Weights of a small GPT-style language model, trained from scratch on English Wikipedia.
Size: 16 layers, 7 heads of 64 (1 for keys and values), MLP 768 SwiGLU, vocabulary 32000, 52.5M parameters.
Architecture: RMSNorm before each block, rotary positions, biases on query, key and value, untied embeddings, attention and MLP in parallel, capped logits.
Training: a variant of SOAP for these matrices, 623M tokens, 4754 steps.
Each number is 500 + 40 x the weight over the matrix's rms, rounded and kept within 0 to 999. Layers, rows and columns count from 0. Numbers have three digits each.

# up: layer 9 MLP up, 768x448, rms 0.169, rows 45-111, columns 384-447
# down: layer 9 MLP down (transposed), 768x448, rms 0.162, rows 45-111, columns 384-447
# gate: layer 9 MLP gate, 768x448, rms 0.161, rows 46-111, columns 384-447
up45:536545491485468487496478478497515424499423468519564523538482489564441516488533539531517467533532399544531541503483420491489485470499492494426502555540520520482485511524506567515541516552457590
down45:571508497493500511497464487449490542440450553503492473491494539551532483453464616493548417541542436603460477472509483533492408489470570499525530458540522509525428505501458424471512515442494481
gate46:463506472482497436519453436573506411502459517512503464542533499452487502525506524507531520462501445514554486572494545495542480527502503526473468478510486479474521494568483472455550436464503504
up46:450474534471460519538499490433563445495435474500552492497512448523520505525485478475539542485473456510509478513518480495438495527509440530515459487519464508485461586518523433558544489532474411
down46:538523468502521535538521515478511531498518478482538533514560472575506502527486504494427550563465502500539498474440494514513559465486459483513561501464460491507548516509495470510504476501511459
gate47:540476522513477471477426482492565455550391513472538484513531486563495463533600475555466532540454460542447576470506486528536509497478554540491445598478511518421551492532527412486356467466498552
up47:511462497562504561492488507522477471471441506589467500480443452462413452554556590498526471531487489450489512443470448455509440461579536440515516473570497474505465475489504500572468532447469544
down47:494513451521490526513510503453536524470512487490467470609485482461522384522562567474462474536458459519474506527453482479497451502513588554467542539435505564517498582510419597512444512557496519
gate48:508479525528537460518519467495505387436498527476550562506468515510487557553476445559525545530501569542514379473537495513509488450523491482479422542559558488542473508508451556518533443548528466
up48:531521460490498515527476510526560585447490486520511467559568522502487476562503589479458559491436475515498560569534475511519524475492405598448528502412500469532555518547565544515452478448447554
down48:610455515485480522520505553460515536542506477477435555501482492489567462537588444489468516555484512531526471484563554469565423568533570469488490517470498484395516523501508491494550484373456449
gate49:485514517513512490511466512559502584419502572546516479557493502558535476457428537465474438543490524453462555488546467407444511484580519411458476608507501432582467519548447583469520575447510495
up49:498492529511486568491470498507531487418559543466456459451579512463464458537427417548537496453515468482428495452535477513482492513425440522517527514620487516527543523484470549454484467432549411
down49:448483478472445535444439454488449428444523571448492513483472533441503515512498504541485497420511599549527465484601468538455510480429580563470522482481509505557560468526521467519486484468453449
gate50:366503489490524478474591456518459559520553452465494497495497509504465471522541516507451482555521520471524535483467449601474551560515588506560445457527563467481495472467429458511508492501526475
up50:517473599575530495515524494492553471513491533481487459526468521427503467466491522439434508540478485491429442530476456548502512488515376499468470475506535430473569409556542532525512498554539532
down50:534555499519505573410516430497480518504505422509487531532458516504472516525505487420487532523470503491536536495525505526518501504501442561523495438476494536462504555466551476453514485412462531
gate51:431474481530478454456519507535491507526511473536460500482571572482511484502520524522490516525506502516493511469545513544491445488521505515461450471497477452496464569558513489480530545475493449
up51:463478434458478501539458500543491474436513485554486514489469478452497483530497430519542507504484522491487494513425499497520477487502568523592497455514511496509473446455464498489497432484512528
down51:473499519485493516510472483470497598484533538522527508529476456466412550497468510524489522484529437464527531488543440511517453526561472449507534420498487419501475493443463539540512527482485473
gate52:409583447544443508488561515488500496433513550505455476500422533504450439471489507570470483465453493532437493514508533496510547534569526498545548511484493522483503547488497500539466484470500518
up52:471437493521567458506545486515485463492514526558475552502508463507514551474466433449531563555471517432553519457473435568482526514437536398432444481441531424459516494537533492513529512525425449
down52:533531525518542542489543529461522518455480498440541477531489494519479542549465578475481526530468550498507465472526537547519230497496525526519496515511506527506490536484518536512449465532403483
gate53:481557503497545508499519470509497541533485399443506508520461514479505486536564553446533545540483489454521468472504504490495474456540504457516553510436478562502554482486546544491515455571584524
up53:510535415533504605519546482516482482505515471419590502539506521493534555486476598517503546445549534489475467414416558489486476517595465479509563532545515514558481498478511431523516461501474530
down53:444529490511517549520488443500477491488465514459531607516487533433480487490497496468557532492513506494449459465502525490499455527495503482512481440433557558479510479525531448458512478483441590
gate54:433478434488511487468461537494498518486477469514480517473532517470524500506530526467503553507472490547527515506508515497428550538477498526524409527497537507428515517531479473515536494429453539
up54:451470526555494543464483533503457527491544538540440524499541508495494500500494501460476525493488504488435446472520502501531523493497506519497528539461469491510509464456542451515441522515535471
down54:513458494433461548510495492521475442514473505536519516518513509467498492512476485494568536487495527524496499500507562470548398449527500546461477505518489493503537464516520466510543464512500488
gate55:521557451460475468457422535494516549502509496478535497468400477565556476593485482507493523539506441519536532548490470488473570516576536441458398519455473461441496518525494519493451467457482518
up55:476418543470512491477511530486436440478453522540510390498432499552514493448526457457472500517488498403495565474494572463496554491515454474442424466448468516401461575521538573497524446520483480
down55:488501555502490552546475488513529474491509497428523531558541484530528445534438545473503490473598590458470490484514466613487480494557543529462530378574472567575522448509520499475465489405324485
gate56:505495487512502534468497539467438453540455495435556459497531533518503510476536437503503502528425401527560550528538472543516514484509504556530513499543481450474434512507501525533448487534510514
up56:516484530466544501493456457506530571466591552424475479505498556465511552492509542526468464524581492486519420503537435542430529507515509489500468487477468566424461526496461426573535440538455538
down56:533463495440531553590482570521469459522427544473474559498559556426470515484492512445536485497475485491549556539449534545503549485512493547511497545547573449486488476499449405467507525494472463
gate57:558467487476552499514495432460506523503504536462528459465530481464510508521513529459548450522437507498489483481544494483492511579465477464502466532483518542530494419488533539536532480534436499
up57:557494498526503479515582534518583533522574429529516537424534510475523491513503468541435537522541509545493525520544569431421545477507466495483485462531498445516480507460514460536453475460509535
down57:514521504542467495505501465488531521490474509507509490482529515475533511531465525481512484498440524534572485524525517522482406462460492516489447513473536536490515522531482512427460470480499476
gate58:523511501473479433497481550451455473483493459495530496541501471518509586549475512553564559532497475524496515452492496527534560453509480499438470474496451584461497443431518519512516474582511540
up58:498459537518583515460480484471556481517424427540497457447439515568519455477553432507507567500467492455392531471427512495595407508478485475521548526502480453549519541480488445448468476526470464
down58:520464486503544401503479553415440544502474490480493448475458531436518440523487439498565505613382457503476394458419483565510307507495407475541550525553471501527518520530488479467493469511408549
gate59:529555491532522513456460535499482526538500467499521486461476613494525551522493523492527487494561531440438488448564538449510528520529517605450417392448536449486513478533414486519525489509552499
up59:431538507409539469454485517533512454500499455562500471501394538482448419520496565452444486548481544564496536516555473521519478502507518498481532495495568465405497454553478524431443454477491550
down59:546501514521562542505564465504504513553466504502549486545490510483469477553473500448541489511473503530528487514471471530519743507520495485449501573475561537431509513474522482449514431515526566
gate60:475481486500527496493434513476574441586545488506499498562490528467492561510481481517433518554490530481525497468514584423412491514498564505512570571502490523509537491527582512535490404495483482
up60:538508583472504529429483499396427484595538475592478482481491523492507473518508491500480557517492468483549569410413483459482495537494481559541426513467500483456503571450566601518467449507521468
down60:456577478487510504497542559462475463494469523476496493468512501575517487499526512525511438477490495529559465454451580538492449488498489525517551406470533476441545505446474479479491542591515508
gate61:531455563525474519558528443517452485550560543547535511557461524541503526459522573535500502512557469496454529444430575463470485502462503523493543461570521488522505419532441475501432463475491506
up61:517501526454499544485501480535370474527474467511464532527498535475462535444541553511437591505589455557489577482553531509488546580456486566511496472488489558505564557521501484445503542510519577
down61:523482479468434525382496504518442501540478419529437480536479486470476534482553560498467467508511469447450496464452484483447601528452497505480485522567517493520470478525479437477546556523526524
gate62:431511544491453507491468505472408438534466472519477488469553512518574514510503554515489505421483523555479556491516517539539520503555502494505480448497507534508406464536484538523429460532491458
up62:479541519543557519516600549438516484479547582464555500463467516496503443505445485511531516532470444514455421503499485477488514464550520455512439493504471473509508540517428476477546537475422477
down62:454511523494431509543539596483469489473467469477621535528460537469565550451466552477465523572506450536523514532383478477460483547474581512513516560486552534528524484518456562465529472540591556
gate63:470539497452527449466446497523489554589558482449471476549534466535501535573550612479397536535559492525507511483519586555511446535474568584444574478550473500480540533486506590505475482526499473
up63:461451492546506477462548537567534570486502480510581458424532520517542490454459432502567463458526545440508473502516524465448484444541491506429475517501499444510505504611497451486536527560482502
down63:507454560459541474441519492501550491540541548455487513426520446474505467511472471532471549596537529446520616496471487560521426529463476496448569509492518555477485470475478479519545467508487441
gate64:498531448532521533486472508472488518457459542379496559474478475582456524491517496461469409518544503551505504464538482526490451560496604540439507467474537436506491539543462543502481527501493550
up64:485565514565520521436474515522492478388507559469528518520432470467564532481504419506463453516565566513475561462514509494541489471500427543612473544490488431439484529534452488521509528545543453
down64:477442488433479516463524416501556495503469539540537530562486532537501541500474409568486482500526481561469518509550476495471545576470505524555504606550508443530537518554495526499511509520551489
gate65:487517552459517555455505497469477540567493504444580534529444551533449469539505514514516488533540606539497523479542476506550499496484555455493543541479462480453535510476512514517507508433516554
up65:454466531448439478514524434515504480471429504515506551422554510550503538511516494475510438526441554486452503528494444514471512522504477517491556511532506479514472513567514569523542496531496530
down65:517472520432534502494490490484516479452570531458458459483530484440542583478498456540487478489505464529598448614450546517444425502536521486524485489498481445492480477533535482494527535510531439
gate66:466551524491459540404520508534479524531533591477543476387443490528520514523438541542485549501499448552437463540472492529573506460523541485548560469517437521525546566447492566546510529484562425
up66:523456463472515512480530512498524479518513530470491512472511531446465484544425527521501569453542463468488478551546499442515510458453505506530547505599535497456490482438515536509512519526501500
down66:525462456511496377427557392520464502507554464481546409448448519512462452495500500474514492517564461442490496506484495485443539461526447468429538463528500537578523488467556455508495512470507517
gate67:544500551450458497468474470573403519496511503420546387570424586500559461514537471542525455429472400464483431404464543477549503349517487471456521487484542394496471389566483517514461516507504527
up67:474513522496505487518493465517515597487413471580491555453490503514508498540499480495475519546491456516487455565522467522481483562417480498530507560416489515484522492551501382482528535429573492
down67:527535570439465482550479538508518417472480413503509538527435459455455516532446558514539435628469623534524449570416482545500519526517463431541478449530442522543513502530490473467507433446449482
gate68:519551493529468500525524562496534503447467625470519500498519560472464480489527483492476448522454536467515470519561495443447526496486469559485506430493480463492407511481435499483535472484536575
up68:518468483484455489549493571491541498443463456518467467510438485529480510490489481446466438552511515482496499494503497511548528480569477525483533459516534513465498508497509538510507450429590524
down68:533467539528439542454526515509540489494553447527518591438498508487444487480371416512510504473505557473567458524523514505551499481546458552526462551493513533555551431503452490562537498515515464
gate69:510485439469474508492447484502490509527522433450446474459565494517495418505516479513480478525490495505486509467485496445450521485468512469487541572529572574514541481462556484487522482456484533
up69:493454497521494477521481507519527473477514464517527474513502530440538523521478519573527564591500391466521434486519510504497495516422531554467545487562488477491523543499526538558506514598583551
down69:503543498513483547477543416406498539443498514503418541533475454452474451499507454561467471548495533542512491515476562482517370590552558443484457457530456435505570467440482473452433534482550517
gate70:512551542599479438502523510473534548471518511496571512511560474512531432410464538556524470488518473599519494544469475535467498536564486543512520461487573489608510518494530440467502453511530549
up70:520493538525474501520525512512492475475491474469488481538474431540514518401547538527455494553544467505481474525448565521489505534573537450506503468400547472513538559531486433467489495482470537
down70:470489492471522479481553527506488524463543515445500463502534498551517505493547483507489576571491507493457491515514485515528578608491539437494460436411551495534549493494449465431519488412473523
gate71:531469495522530484516475519478476509524519425424489486468562535439431486509485521465472427518486450581491535474475568559486481491468452436512469478534506483426506524556403498512565496424498610
up71:495497472454493526472476540493484454537544434467489472464546522486550535482492466496525500562463521486454480517487516554497436511522551502461536397551530542477450485438499510515486559449439483
down71:528550495509537492525461453489515475541465475569461543515449539520438508521540501466438586526541554464452494486448497559509405510492480478511478486542510546520552501527598480533495536554446457
gate72:527425533441520548509436460451586463506469491570486569502444501525514428510469505553460511425438435486528514522450457518472502594562423399535530516568427434499578585477476473482472465505565560
up72:527551407509480498483565475509448528444502425509487482525517594452491455504504542458458518474427478518535465500457461544447486476468539512520469503500454486487454492534440530605461511523458524
down72:517440461577484442503485508530439553488524489579562513487496503501549541467463508423496556452551469533501420499471570512453439459509511510472485459429571499577507410482451430518522567485450444
gate73:477478486490542554434453522587486591562455483529500442497441504512504490562441470467506554551510468528488453586515505428497523505407444496487453486511454532450454462425439504503461489435552514
up73:483454448451432510478483486483485506507534568453483477535489460506490518490489515543544556467510602538483446559602548453557485513471472507439466379471497580466450550466550493514495438501493454
down73:485476456470486454456529529455509502448527529397395470569481502593447576493476452472507454501484586446526598477523527518525449540500518469538408479480500514507376562539415437476539619551551468
gate74:581535460557504456461499461532436478444547468477571522478536521475493552543472494447472552567410515469479517485555527511513504489483463505444580519515511504385415515492467557512497481512482542
up74:506526493456552514482510457507487572447543547531534492443570555548466502468529485541526591486578441506469516584537470482543485530497409508513505543488566506520499494457582485537503509480424488
down74:490463488519480511526475490464512463521469561472467516500481491478466481511518514496503447521528505528502538520507546529464717534529491504501453535453532480531508467497486469443492531493564447
gate75:425506545483517473520510497490517493490494545465479473514510401477502514510495480475506495525489460514552466527483495491502373491519530503436485536541496499531461517456485544475513456464504539
up75:519456529490515449483489470483503519519493499503488458516534457481479495527490492477556458533510472478538504499494495507581503519535466472471535569496438504496479493436478517419548509523517483
down75:514469513502485508485528515525530499498520501484514521504495487541491498461564523495501530508502421496494481466452464490510577526538478465518527485508531481510473503501495519490494540468541523
gate76:488429491506468518475445486488534507491513517486539529502481543539519537481432563484416481588500535456467480479556531531514512485469535467515487508507480462451518513469444522512476448466522446
up76:472528498519512466481535417486593501496509458546512462478469507492489425506564521544506562489533527506504582548500474457559592487527520515532461486512480572492520538465522461468444437452421521
down76:412506464479509471507525539514479413513529501504488482534558517535496508499468433497515586549430574567461537447587447554472546505473557476481511496542397516466479487481500477516633473583544466
gate77:496498465476533493570502494547515488521564444508534485473517548566507544502486506573469516537494492462507568497529528533453434530485496543553508516531495483502499514576556485477469475526447547
up77:522564456479449515547456482501552477556466429481502599502457538512505441514454498543552477493527518524483482552562515463492496497524496559513503500506495558489492503476486500477538460503468477
down77:509460429463454535533510539415466527474483493481447456540481458526469504496521494500534508429529494549483515462527511478480530515521497470533517528483475526589514468488497581503494483564495509
gate78:438502498444488436469485453463533502477513502502497538496499480466519515507474505515543495501499508512494473486479438461543514566493546505454530495561583563510513519433497478544496501444448530
up78:539479512521478501550375504443438458538496469459477474470488448510515506454469440506432516463469480512604454499494544550532492456486493466532519487467480520430512452516512454467430503524461503
down78:516524443533437593507497500493531453528508449481457441437498460507514543478470490444472565509490426539532514488518512514505462464517429457560491490446441554447529512544580503531530380479494463
gate79:473482537551493555480479484445497558490493454481430477512543439452473517535494480535570495485481487536493512536536523456483497494492494422538467419504537527530462515505510546521448488496489552
up79:547556454469484469476526512515511394594503486543531436499488472523570468482498515527518485522544521503508513532490388553512516540497528550465480550479463518534500468479507381371377498467498425
down79:446442546545494537487507517497483437497471477484518537521465569498514478547443517425491501441486570416496536518436455421507484460463370588461562439507511483451522548530526432482511484488604534
gate80:537497482588476512491516513472498516545524540530500488508478515453481490537443549597514486469525460411489531445513446487472499513454555534554537527486458449513456531488480482466541553471532457
up80:430563446557467482441456460455508519559452420462492521457500487496512460445555491412515474485456477625537534506504522394526494409484489519512513463525498504488546492485532552510530477484527566
down80:552550527506515417468440521585499491511529537538477542465522488544556518541599525534467476527499449505458544466477512478514383461506489518427512417532451569519552475528518527526455449508460491
gate81:466592504560497597514483466461491504437506502531471501497481460497504585536578472556626553556470469484522456510496432461487519473557496497539501459558449535505433586362506483463535585560574545
up81:480493505489464465548564502450437544453480479433528493529583499612483424568516489512467500490506464477464457540515448471478532539513582444521475482452460464446487492469466514444552458548495497
down81:455443517506525466502518558508515433460448520465520497548581486524500435549521474491441502511471519476518497526522503502482508478416480477476474521460508489439465460507528526484494515512464504
gate82:576477473463455515515575457506567471398507480545466495477578416542473491446444443521563502455511515469499498480464608408559545518399506442448513494449575450503521462440480526468495500506473480
up82:480542509477592451450413555466525444464574560470490561505457484442511536484520519523445477555510504567471491472485491521487488465469459455506512450592477484459471463507490555518541521551535462
down82:512480498474497437538525533470525490487491411486474479535570463443544472543524479545496542526453562420517492514536496492535432416537503492439539491450468488443496496477466577452454540483519459
gate83:485516547476491489381553499458538479504424474476485508519471507550546520541451547520513478506529520506545461466501565491475535426492586560455428473518472556510625493469577471556481505509586574
up83:463486515559474529508454563577526512485580524536546493522526505477464521495493478510510478506490438474426528519456464442524495477533519470526468537457514519464426449537474444497589482508509495
down83:481517436525507549466553610571527482531481486498496462462507493483470535496453477527499499394456560539546466535457475371465407500530570459448487528508450516536523513445541457480526463463507505
gate84:450549485513543487509467538439550466547507509430596510486433543479506528507486504524456554489493546521448511524468489530507506558494548469517489506476579517449476487514501463480412511464497513
up84:561520447518508529480520515631554507432475512489494519538552483513476490507453552535510461533537460493491479472444533429548496515577491475491493502539496468553403563446482455551544469488496527
down84:489486470482510498485480437551499513513505472469555469568450581536498526524460547486519434578574500478432513482530473427481416552500535525481491443483470495532522502503540512440561507414504513
gate85:502489518514513462540518432503518512519503439595535514463473553539486548500491562491500532500465532506505522496551573469457465565510476515575505484472513500514502634589457535516534536502523508
up85:562554486446559457499465559524430470427501523476553429536515493477492464492416463479423499539533392557443540482502468543518519516491481420427526422532526471512536487538508537538515406511561456
down85:495517500489439522528442514467542554511494491504451472412502430436451497503444542564514510515556486395511482471414447479478430519489536518525477434478490489449555458494467411593551555544524513
gate86:505428486516538517544488536511569488484552579610479531504486465449517407503503454543501521575487478455549549476501501472493555527364458501503453450451500540488510423532433444459528489582513445
up86:511432504498502476562466473522516445487538511421428491456474495490486530545512528469480411516496475439543545558596463518544483508495502417502540501530450500490478552530449516469501486482527557
down86:498504549530451487420493506485528483552470418597491495480460438499490538460464495561551470477562527541499502477526468417419430573515417463387520485538490447469395486446538529555520509536464444
gate87:505495529558497477543471497466463457569529455507540501467518460484461455505445558462516489535560472477443526510531496496500535541487486498509487516453490498478476464466484605467479585456477506
up87:429485534441454502500516581521450517456508535457536548519493493488463521458485550519486485487514537455449519496447507492510450508470435501485519488465445463467415492531471509502458486475488513
down87:487510482531443537443556451480478517460428497427456572582497481514529506481488526478499425480529507482462520477483493454482498522481550478444548437491484563525404533486518535444447522514461508
gate88:476554571452491468470534496510571512506493550511606533450488538529437496517449459509553455474486563519547557527521527518487501456475481485523486475543547538389467572534467514493498469544477520
up88:510545453512465485490492473549507494507515454454558505440531562459501574488490591513497419495530508506493480469484477519484476500459563415523524538532523472522497557436471510540538457485523508
down88:496490478496510531496536550528470514517556549471480457502565500485470508495494550488512466508469500542556520491408474516499559522460459515490466449507555501466502497457442480485472451484517508
gate89:524522508426476479482456499513508478537499550572488442499440516484523475547505580487520502550446518484443439582509489513420432500452458525548515460495510516516517478511489495506519483538508486
up89:493449470568498519494533528436445431526447497466499537493485527470533444493525500430452563538488448508541489497521496580584510472510527426480454543568505572516551505517470465415536469489451564
down89:551461427567464447466463499585480426517480511465556512453452601522485545469538528440461516547448482432562528515506492475501317475495495560544519518485519494548480477555484432587490529463451529
gate90:512504489438492551475543517406558502513493438463505449562510441457558550442521516483461520485499451446543508504487462478469479555520543465486478509486513518527533496529536547474510493476528486
up90:508477493529504464534455472474530495527500516521530467559531487491515510489504477462536516507563467533530469462497512480580490535495563499434417437486484463487532539493477518555514530411500509
down90:473439457517509480526457518511439507482524532527487544466493460518463447523466498540443497457496479539513496484492553472473625566482521514496501503464473452520512482459480490462465554528500548
gate91:462611571608511466430465445452531475462482507493467550489478524489506537532537494476532471469543518503545582490553472480556475457502532483451449520485552479437424508483420478512471487510574477
up91:448537483555473595490585485516527527534533469515429523577467479528530489557524493531532422499517471462451439492483439500562458527487532496488512488617499484471596428501487519491529530540556507
down91:495499381523533554467514584468536471511454469469463521474440464499546517530448443437511517562499483474459589512514484442541632491449525476509381455478498429439503495538543488489483458417520512
gate92:465504454544481507555483573520515547449488477519539603496499488485597541487515503482403553514406512496391509472532521462579539505453537488532467496489557499464502568484469482527491527517504551
up92:524523466485415518537520569440442494505538575484490555513519495468468496535454557501568480546490501458443553463556537483488547476470575497493490474541577510393533610511595475533512541568445527
down92:549479478404578560463544491485557428510540476467616506546482492520486556475468526513539610463435482400461364467537520496471386469549536474520531472534524449503519494522557488515591513536474485
gate93:499516496548511472572525478481497502513493453510505502470482488550545510474448601520424526461478476495516486522565548470500471470472564485532482493527561511499519482479456500487601515461489510
up93:533573536475497534508487500507491520531532449511497428512445452542498512497474534482540454448485490498506499476534512486461472492441479501547513469485391511444549435535504501483542456518496430
down93:557531479491530505490565451539485508529490543513567469507508465454542499520456493494531518521464470417498580507520531464491516490455454487506525480533496515456617471538545392496503532471592502
gate94:481489501497559425497550492520440460583539463548486504503514485466572450501456489516518476472489485535536526490483565465494444475479502582522515496485488520500550524440561501480476513489506510
up94:550488506568561477470521523481568478525554489427507491498459531493476542479435487494493532418448488554543588522494507522569509475476514517476458525487526580520544541482533428523429496475455475
down94:507515458549498520463451553501531451486430516473548511604517525480498500470505507580488526505530564480542489515562537523531400472519531540453499535486562444566567522467486586454514384443442486
gate95:485522523475555488517474560489504492446451524549457514494489489480487529474516522604479557480438470462471435536466412427527511500501498606472555525449530526460526526519526449486635488474502499
up95:487463469525533500491468500487534553441469484568492482487469515567490544568524553509526466565554536516473513478510575539458507570518597494495418563495407412453518523478533508520504501460476589
down95:469438498490537514578480455491532504515540501481556518517516459413480475475529549453579489533455540570503477513513518480536459521486522505463493465463465530526435586467529438522500470556471458
gate96:524471451556494497462443451499444372508488490487492519494499496400518453567488517444458511466526489516462559447514537479541498500453521494492574445556497495463459465462458575381493551440426495
up96:489529519502552505471572499512510566502513512486523389529522449565519534486533505524509477549441547512485524579535420524387566550465466511478512557463598534527497535505573437502545450451484564
down96:530431511533496424470494520494539548544522499481503523605602534533494446478537584502497556554559487490506519502493538508493396519418569502580581567463549577456500609503558531458453460486476476
gate97:494514456472522484456475521507474491579567580524516441563521465506448458564465498486524502492497444460466533527545492457506544445518444499473413503452548481496523493456424539537520545541548446
up97:528495516417497514585542406523450464590459553462549526494462510526536461444625456486466518496524505519573578483499539509522491526553494490554463444504511531515457506439598454496447554476490556
down97:476417508521486511547464529483504405449376423510517448469487471462622469552538541518388525483460538545515526507501509460511577537549514516494496516521466504478495521484474533434425550507479513
gate98:482519464462474497472447491499432498500541534484501518511548512444480529501475498488469469449472473501535489485495473518482562553412525479532478488509510524505523552515496509493476507537518541
up98:549492506474430490503454507544480571455546543479454485551538485432507567527488522562476502505511562576522454562473502545536431470472537556509569508537500526506490503492485536465536465510501446
down98:534457432521462473508526512509504520467473509519504469467527520457478471514450506514515532505516520528498491464504541519556535579534511488551472487590551479480453453472533483484559493479491441
gate99:456458394526512543469570500497519520573505443567529410481455521447488565502471509511467462455519442532579438474544493481426542480510587529500482452429520450479492615433471446515504491451474489
up99:506565507484497562504559491593531559523510451417413395533497516522450544499549491482409565501495449533498470459550492503475470481561509404481489510546502520563429485473605482462531548491474549
down99:510500461533505548541522490430607561540539512521564438484403506512490508499431514523458481461554491491469460452495544463443578541505572461428485439441445546563486480443510503480521551490517537
gate100:550487520512479472450441577443461535493514457466556553442501497573563550553505629459472513432496462480478463490552461478580553501544516489548516594560488455486472516470547583496469496509527508
up100:575497504526470455436493493454525518413503510487478436482463502544435457486513566414508571563496501480469454522542455495449499490532552463541558438520558475472502502472458520443491397525523523
down100:547576517501487558499508416508495473430477484424474533501501460431513375475513557504509555564539532541489518528536485527554455524461601433489491464434654520459479465585535555495469498562562444
gate101:496464491470449534489490534490504497466477520546487502507532468472472544508484475500449504506488506552541521546438530512486488508493469517474497499479468489497525472511501475476483495552515453
up101:517473530510498517472489533472515507457479557517480463406530528522461436510494462504516524538491547447491508463508521471462532507507498470494521483465513494480474474539474477451462482508487468
down101:492491491464453487523513505540526506498467538460547492545506537457509530495439465498448550493430530521513435460535461561503544535537481535519427477499462484486466482524497508504510444526540517
gate102:545503483483451515484456489495482458508461520477544505442425445484570449479470505459463546440514494464502534436446483462481539445511495445474489511402564496495485530414535524534436460451489455
up102:489510538475486488537510478557576533549486492426477537468505533517512518508464528507475518545491472467509531443480409543472521515467517487502472523466481503457511580600532593520541550431532547
down102:395463490534456450485546564479531490512480522498586473471476572503535477499531522413532525450597486534455554505505491562486427503413576395479590523534474486553475492526452493542489494560449497
gate103:521593496539517526499490498540450461476507491483519457483471497435545496474446424523477501536547489519474409550469507510492465505526486553538481467494539517468527579496504482487446494523510503
up103:461450558455462523538512539460502565496542484522518527503465462462479547466534494529521508551534477467509539454530487491495489510517498562556560494481502447469457538498482438437506532442525494
down103:468451492508491512479532528506489538581521514481501593477537539437551458457553536522490517523533483526486508486509531593487687488496453558500520552490482482489497533533463546464505497523447452
gate104:481460515579500413532435516448475482485461504445553598572496431471471459554460515487409504583477498492503563473496550504525490435518539531577520483547497395457477565518463536462518511489541416
up104:516481489502537548525430505520474540483587567389514493460456440476517519496481503478494500484472590475524475452576553495535436451418488465423501468561500534525499511502541527525531474490529438
down104:488433533498489537538522453510480488462551472506516444486527496508527558468438539576588534474524522499503467474484491482477477524483531453532524551446508536500494549469571500474520505552506559
gate105:400471530466502505465528517511525403480576473509490437468503536446491540503519557472546546499478516515511421542510465538494526447481552574473506529533537419490424504508476551524535445547517511
up105:473509409473516509513437436528502559477521507425536560503506541511428504453459515611482536480456565517502538460457482501450509514421517442486517496545486522515533428466534491536388478537460488
down105:479478538470512509508521582487457544507449517511586519433553440477486488544524455402493496476456543510498536504524546512521334515498517498505517570504543541448482465533469507483539477504487503
gate106:437421446566520415483567441547441457566494503562492626589573552525518545475529496552436622525523458486457494456509422507606500515574473536527556434501442494513488512524425585525555576484496547
up106:398373510481542478606476511493443488459429550477513452511550530511459554451533496461435548546516503485556481426463375528521485561533530495504502575450476565545548484489558526531497545524521447
down106:443488490453481408494507559458498500471476433476578443565454513522563513525537589568457463569419547548544507420496431541503490531528625475509474475469528523491536540458519449523469505531502472
gate107:508472473500425479578435469504535468549501516469579477539424466548476480525476498424544527487507517519513522465539531493488469548472556491570560555519458467534553494566545504473479508564540525
up107:513543531516434504509464473495485516538524496473558548509396508548527481551486534495496528471556460531538514553551553514514515536445472495578497474498571480464556447543510532463520494478533487
down107:498463493516514487503510517552492595539582498515506523549519543576483511485492463502493513453560430536565564474512508561603375476542460533474443563586490550530453488489430503500542521521540543
gate108:456517456501537474505504480492495530481454548501535499558483414478533482515496484494514496542501479522495588505471526473500460487531446475512505545524509489496493475514511456473460522465531462
up108:475496523520464518537477512460518515565471513544471500517495392479523517488527463520531525508487494537483484543448477521453478515529544449589490442476453455480511465513468477490529498519479527
down108:523492462488481510473522484457501508436512475527493533492466471504513529437538507497486517521499482505537506492506494468502505475456484495504497493504518511496465559498473495515456546502483514
gate109:482469507488569504519505525459565475588466484494520419498467498523579487514477518522484536479511485506575541534503450507513506540525473496527459558485473483549578521562472479530532458469485516
up109:434488582553533450528516518488554461533485482471510401493477491494538497476500470485440481546513499469533532500470478453520479525509473490538505533480522494494545526511460543535539494504539549
down109:504556523536522524489430529545521496482534449493553512552484531552496432515502568537496533500485489527541514479540543537451489521503541497535447527526460463533514501516461521504493499529388561
gate110:542514520499435443448511526474476548553448546491501445480526540562530484483496499541419492520520510519525472489412533534538502568471518473487518470461488527467530544504536517496498493500493554
up110:509524498583432505551551537490529415471535473609496525472545545445506419466555480475452493407531529534542526512504523437500490482502469460487429507497514561476522461546473542464590513442407513
down110:526465549441581554571539517532512459479490455452493535490442495534505503497490448481501515478463475506487488479472518570514588415516555437497481552534457501491489484484510480539514514501530399
gate111:569573504487440559514472517552459488363461468516516519490522528513590468488485528480542514499511491509529497482508486512408491507568533471485564475537555456493534497481478599511484552566505496
up111:470522495479499502510507544459506474541534511469489456511537521478496463476545519528517454506476527505531398446514595496433566478523482451518516470527547558530484521541477470494580507513523505
down111:489466554521481385551512513468527452494478501474468458483477560616466527473580515433425557499528485501520469477511532454471505545487460528434493510556504539519475472450521508486519544436488549